Each number is 128 + 32 x the weight over its row's rms, rounded and kept within 0 to 255. Layers, rows and columns count from 0. The size above them is the row's rms in percent of the matrix's.

# layer 5 attention output (transposed), 256x256, rms 0.0905, rows 8-13, columns 0-255
size [ 88  82  80  89  89  80]
[[161 157 137 128 132 115 114 100 143 114 121 161 177 164  82 119 140  98 118 156  77 140 160 141 127 129 105 142 124 123  91 124  86 106 164 170 138 190 100  87 130 111 157 180 181  56 155 198 118 169 125 110 116 168 210 137  88 144 137 140 151 127 183  85 142 100 124  78 119  82 104 158 145 137 109 106 106 201 144  70  98 111 127 103 168 176 118  87  48 133  94 104  80  96  83 144  86 190 162 103 139 174 143 121 109 137 102 174  98 150 166 167 102 113 114 101 126 176  71  84 105 114 120 103 111 164 136 110 133 118 123 100 199 134 144 170 169 163 146 149 132 103 163 143  93 146 143  64 132 119  79 130 148 140 168 117 171  70 150 127 111  95  78 111  86 144 105 154 125 116  94 105 110 130 103  83 135  81 157 152 101 123 130 184 108 150 135 139  80  98  62 126  66 157 115  99  84 107 157 135 144 149 138 145 101  76 100 148 131 123  75 106 185 160 115 117 104 128 187 148  91  71  97 150 148 182 134 121 175 146 150  93  91 125 103 152 189  92 115 129 103  89 116 111 126 155  75 185 137  88 115 140  92 116 157 206]
 [151 128 115  41 134 158  94 114 153 104 118  76 105 161 103 142 129 148 132 115 175 150 125 117  86  91 132 191  81  94  87 136 198 178 165  91 105 146 223 112 191  57 115 132 101 174 131 112 183 114  78 170 163  71 132 154 183 185  96 125 126  85 181 146 147 140 128 155 124 133 172 127  91 126 112 117 213 128 138 175 133 140 158 139 110 115 126 123 158 115 121 121 161 106 139 100 125 171 128  97 131  88 170 132 133 149 145 124 116 115  69 103 112 120 142 163 104 124 132 100  91 140 134 136  82  83 159 102 121 136  62 119  95 112 158 129 120 171 100  93 104 137 122 101 165 148 213  95 124 196 109  86  73 121 134 122  78 114 113 113 154 149  95 132 127 108 113 101 152 185 152 107 133 152  90 112 123 139 136 156 201 112 121 114 152 131 113 164 143 170 143 111 166 104 145  89 125  71 150 117 157 142 104  76  51 103  90 156 137  83 150 168 187 127 167 135 139  93 159 169  96 111 177 162  97 143 107 162  69  89 111 118 112 139 111 169 131 133  77  82 119 179  92  63 103 130 185  99 100 157 137  96 110 128 181 124]
 [109 171 137 130 115 179  86 107 103 182 152 156 118 163 120 146 172 128  88 107 144  92 134 134 117 118 128 147  82 136  94  99 150 128 218 129 126 132 109 146 140 153 172 147 148 135 118 153 147 147 205 156 174 154 146 165  94 109 100 128 110 173  76 120 101  74 146 127 114 106 144 157 144 147 146 152 142  54 126  47 129 128 150  70 128 144 124 179 156  56  92  83  92 126 110 142 190 125 142 161 109 125 144 129  78  98 125 175 128 185 107 126 168 171 123 108  96 131 136 116 131 141 103 126  58  90 139  95 171 141 108 161 123 141 152  52  96 135 105 112 209 120  86 113 152 105 140 144 105  88 107  94  48 129 149 181 167 110  53 165 100  87 149 144  95  59 172 119 109 157 132 167 105 169 150 151 143 163  94 152 132  87 143 124 115 122 187 109 131 123  98 179  59  87 202 146 128 155 106 183  95 157  72 157  91 149 132 142 142 119 129 141 111 167 172 101  74 147 154 121 144 165 103 120  97 105 131 151 127  91 130 180 125 189  73  99 102 118 119 116  65 157 153 106 112 155 112 129  79 157 124 153 175 167 114 105]
 [145 116 117 166 187 149 107  80 133 192  84 114  84 141 111 138  91 149 114 116 138 198 129  71 138  76 127 133 134 152 102 157 143 133 159  82 112  66  82 136 165  83 195 121 151 123  94 106  89 109 163 104  99 109 177 114 129 122 137 101 169 120 174 145  94  93 116 149 132 102 109 170 140 147 148 130 101 119 160  86 166 210 106 105 150 176 109 165 128 141 165 119 126 145 148 196 102  71 174  94 190  81 101 127 100 161 139 133 179 115 182 129 108 110 148  83 123 200 118 140 153 170 131 100 133  98 145 102 105 174 182  77  97 144 176 129  96 156 116 136  96 110 124  97  44  67 195 159 122  90 115 106 151 168 171 134  63 139 126 156 100 135 164 153  95 167 144 107 121  65  98 131  78  85 150 123 126 123 135 118 146 130 113 131  83  90  72  95 138 221 190 138 123 102 130 125 100 119 133 147  61 166 130 164 156 168 136  84  97 155 126 137 139  99 116 104  68  99 150 149  99 118  97 117 146 169  93 136 152 157 118  77 146 149 156 109 104 114 160 171  59 120 134 140 163 115 126 153 124 158  82  96  98 126 150 109]
 [139  39 119 110 149 156 153 137 156 127  93  99  84 121 131 112 135  36 132  96  96  97 139 179  90 129 132 121  97 157 132 134 143 120 103 141 126 171 103 109 191 107 143 151 141 113 108 187 111 179 169 113 111 196  60 104 139 111  98  98 147 103 104 150 101 148 141  77  90 127 110 137  48 142 186  66  86 144  79 215 156 156 105 113 181 137  96 164 165 151 101 175 115 133 133 118 128 152 140 150 118 191  85 132 149 139 154 140 119  87 164 126 107 105 106 186 155 140 120  94 110 120 163 125 137  99  52 118 147 148 136 123  90 101  96 180  97 121 178 116 166 113 129  89  97 123 174 155  60 108 142 117  66  97 137  87 166 122  87 134 174 107  93 149 130 132 138 171 106 180 186  90 125  74 134 159 151  93 177 126 165 122 117 108 142 143 146 164 161 120  86 145 146 109  98 114  94  58  59 145 142 109  81 136  98 106 186  96 109  98 129 127 171 141 149 121  76 140 177 146 160 135 141 132 112 116 187 101 132  84  43 111 143 153 116 108 142  90 120 167 139 170 128 107 112 105  94 116 155  68 110 124 135 180 119  97]
 [151 130 167 132 103 125  65 142 120 134 149 127  99 106 145 134 144  55 194  70 121 143 114 111  87 102 137 160 129 122 103  82  98 154 159 105  77  87  85 110 108 117  97 135 134  66 171 122 126 182 118  62 136 159 138 108  59 118 165 172 114 137 133 194 143 127  81 128 126  97 157 127 115 132 129 134 136 170 158 133 106  88 146  94 130  73 120 164 192 112 138 119 157 126 157  93 170 129 163 114 113 104 126 123  57 158 158 132 188 120 161 194 116 158 152  46 180  87  62 159 127 116 182  84 134 157 115 137 153 149 143 131 126 135 117 192 134 143  42  97 166 122 176 138  88 143  59 110 114 144 167 151 110 119 133 159 121 155 135 134 115 128 132 120 130 176 143  95 137 127 200 186 134 121 179 157  97 151 133 185 179  85  83  66 161 151 127 110 115 120  92 171 172 187 132 127 170 164 142 161 131 210 186 158 149 126  96 136 100 122 140 155  88  79 105 151 132 182 169 176 107 154 152 103 112 140 116 177  88 135 116 100 138 160 163 130 156 181 141 123 120 109 159 150 162 173 118 162 156 125 123 158 101 172 116 128]]
# layer 5 attention value, 256x256, rms 0.112, rows 9-14, columns 0-255
size [ 91  92 101  95  89  91]
[[ 87 126  98 181  88 117  79  99  95 140 113 166 142 141 139  80 162 167 154 156 117 101 104 180 157 130  86 168 135 155 150  72  67 139  96 114 103 159 121 176  92 139 118 111 148  69 158 141 142 195  90 159  31  93 115  57 105 132 117  85  86 149  76 105 109  46 176 162 122 129 150 128  92 159 107  71 128  95  69 115  95 138 136 109 132 147 127 153 129 111 125 120 148 104 200 158  65 172 192 156 162 123 160 129 117 135 104 128 137 151 153 120  89 123  97 107 148 122 123 205 114 122 100 155 137 130  33 181 231 118 133 127  89 131 157 122 122 136 148 113 110  69  86 136 143 121 116 160 145 118 137 136 146 116 125 139 119 101  95 179 132 114 192 145 113 125 183 165 140 119  99 132 123 178 136 160 115 137 125 118  98  79 185 131 134 144 152 143 162 142 153 138 118 111 120 111 150 147 162  99 120 132 173 188 115 153 154 119 115 142 144 162 169  96 142 165  83 121 137 121 135  80 151 130 186 109  89 119 150  94 183 107 113 120 111 193 154 147 146 227 103  88 161 196  93 118 136 105 121 139 148 129 129  87 101 164]
 [134 148 183 129 172 106  70 201 100 107 109 154 130 100 116 104 174  98 129 123 180 187  44 135 103 115 135  96 124 186 145 147  84 126  83 130 145 136 129 172 150 127 163 125  97 171 128  76 137 138 138 134 131 132 118 134 162 139 161 129  95 145  80 105 122  85 110 129 186 127  77  68  93  72 108  41 169 132 174 135 113 154 173  77 106  81 161 125  96 187 106 145 126 138 166 116 116 152 115 167 120 105 121 157 122 107 186  76 163 128 146 131 103 130 153 132  80 129 118 154 175 114 117 139 149 129 145 110 138 207 155 136 121 138  46 161 136 123 152 128 119 141 119 137  94 108 105 129 145 161 111  76 134 115 153  76 188 164 189  78 153 156 138 112 150 185 140 108 156 104  88  90 164  97 140 128 146 135 116  78  90 155 170  74 175 154 119  71 134 101  97 105 102 157 125 126 109 126  97 112 159 113 188 130 118  77 107 110 167 180 125  98 136 180  98 165 102 168 160 165 106 118  89 184 115 215 116 120 112 106  88 137 177  82  88 126 142 130 104 106 137 108 124 151  68 115 114 121 143 130  70 174  55  85 116 165]
 [147 108 132  81 189  84 108 124 155 156  91 112 103 146  70 161 118 148 139 112 118 106 131 116 120 182 157 196 117  75 111 100  99 105 135 121 125 164 123 138 105 142 143 137  84  95  71 161 158 127 152 153 188 148 137  73 119 145 156 124 116 164 103 128 169 105 139  93 133 135  91 121 123 111 111 126 172 122  83 185 120 162 149 203 131 168 168 105 141 134 144 103 111 109 101  96 101 112 160 123 148 108 139 144 164 158 146 117 182 149 132 123 132  48 203 161 145  90 150 179  95 170 117 157 113 137  62 120 130 139 105 134  94 154 192 176 149  84 106 156  96 138 136  44 160 126 114 120 150 197 146 143 151  92 107  76 144 116 156 149 174 128 141 176 130 182 166 134  86 149 161 125 191  85  91  95 175  85 134  48 162 143  90 150 125 173 196 115 161 102 108 149 156 149 105 123 192 108 120 155 105  97 188  84 129 130 141  98 143 113 172  91 144 101 124  84 133 160 106 169  66 162 139 138 134 189 177 110 119  80 128 155  89 118 101 112 155 130 159 118 118 130 174 165 166 119 186 147 117 129 138 119 160 203 130 196]
 [149 129 117 114  75 133 139  88 148 128 145 164 190  77 123 122 159 139  93  95 145 147 127 118 103 165 148 175 116  88 115 106 131 169 124 115 140 138 139 100 161 135 142 115 148  98  79  86 127 150 144 125 101 187 173  56  69  85 149 150 102  76 137 168 154 136 154 115 167 129 102 138 150 130 147 139  89 161 105 124  84  68 130 126  38  72 101 136  88 125  63 107 120 102 127 189 128 145 173 136 135 173 161 148 139 137 156 110 132 112 137 155 130 163 104 129 136 127  68  96 116 116  58 142 133 154 156 127 162  85  69  74 138 195 140 136  92 156 120  74 122 118 114 230  91 147 107 101  71 242 147 129 154 147  95 152 189 158 202 103  96 153 125  82 139 111 151 138 136 117 167 120 103 147 116  58 133 183 140 154 119 189 133 176 111  80  88 147 122 117 146 182 110 131 134 104 129 109 180  98 144 127 125 131 114 122 121 118 156 132 127  90 169 109 104 110  93 143 124 125 117 117 155 176 105  89 105 124 115  70 146 175 157 115 110 139 161 128  46 112 140 174 131 128 129 138 119 121 210 114 180 131  70  75 120 109]
 [165 163 123 134 125 116 164 117 182 173  96  58 193 177  70 136 143  88 145 138 149  86 141 116 140 117 174  85 117 148 147 198 125 101 149 107 150 146 115 119 109  94  97  92 125 172  86  78 167 111 141 130 137 149 126  89 168 158 157 171 109 126 134  84 134 111 185 159 104  91 109 157 157 157 132 119 215 186 161  84 172 104 115 173 149 151 142 116 179  54 101 117  98 170  39 161 145  90  90 151 102 111 117 153 185 140  69 133 132  86  81 117 161 114 123 141 100 110 154 117 124 115 134 158 180 161 165 136 116  88 140 155 102 130 105 114 134 107  87 111 163  87  89 140 159  35 139 121 107 135 111 109 121 109 131 144 124 160 132 127 130  85 141 132 146 177  65  87  83 120  99  89 125 168  97 134 160  45 125  94 137 128  98 151 146 152 128 149 186  70 118 207  79 140 127 129 109 128 134 138 103 104 104 113 131 140 104 130 132 153  59 100 139 128 169 169 163 110 134 108 160 109 164  99 160 116 140 128 158 122 163 198 109 151  87 120 142 153 119 121 126  98  87 114  52  34 157 131 125  82  96 121 101 145 111 149]
 [ 85 147 162 143  80 146  73 149 124 157  99  87 154 116 134  91 178 130  95 188 117 127 137  97  73 124 137 147 152 197 114  83 167 131 106 158 154 119 125 129 186 188 145 163 120 163 114 153 124 146  83 112 165 148 115 157 115 140 122 144 165 105  99 139 147 137 144 150 118 111  94  78 118 129 101 169 159  82 138  88 177 164 185 113  67  88  61 122 172 150  97  59 182  72 129  82 105 194 134 139 110 190 120 130 127 121 121 140  70  97 146 133 119 154 104 156 152 110 146 222 172 137 124 132 153 132 135 134  84  92 124  92 133  95 128 122  75 113 129 111 142  79 159 140 126 137  96 109  89 152 174 131 111 104 126 134 185 147  58 139 116 165 119 114  99  96 122 161 119 151 166 142 123 167 131  68 126  82 131  95 124 100 148 191 145 115 153 105 138 114  30 186 180 123 111 153  96 128 122 117 127 173 161 144 120  87 137 145 175 116 127 119 171 110 112 124  37 108 101 127 188 200 117 134 122 102 125 108  81  77 103 159  89 122 158 162  95 163  78  99 176 119 157 144 169 127 134 153  96 120 177 190 108 174 132 107]]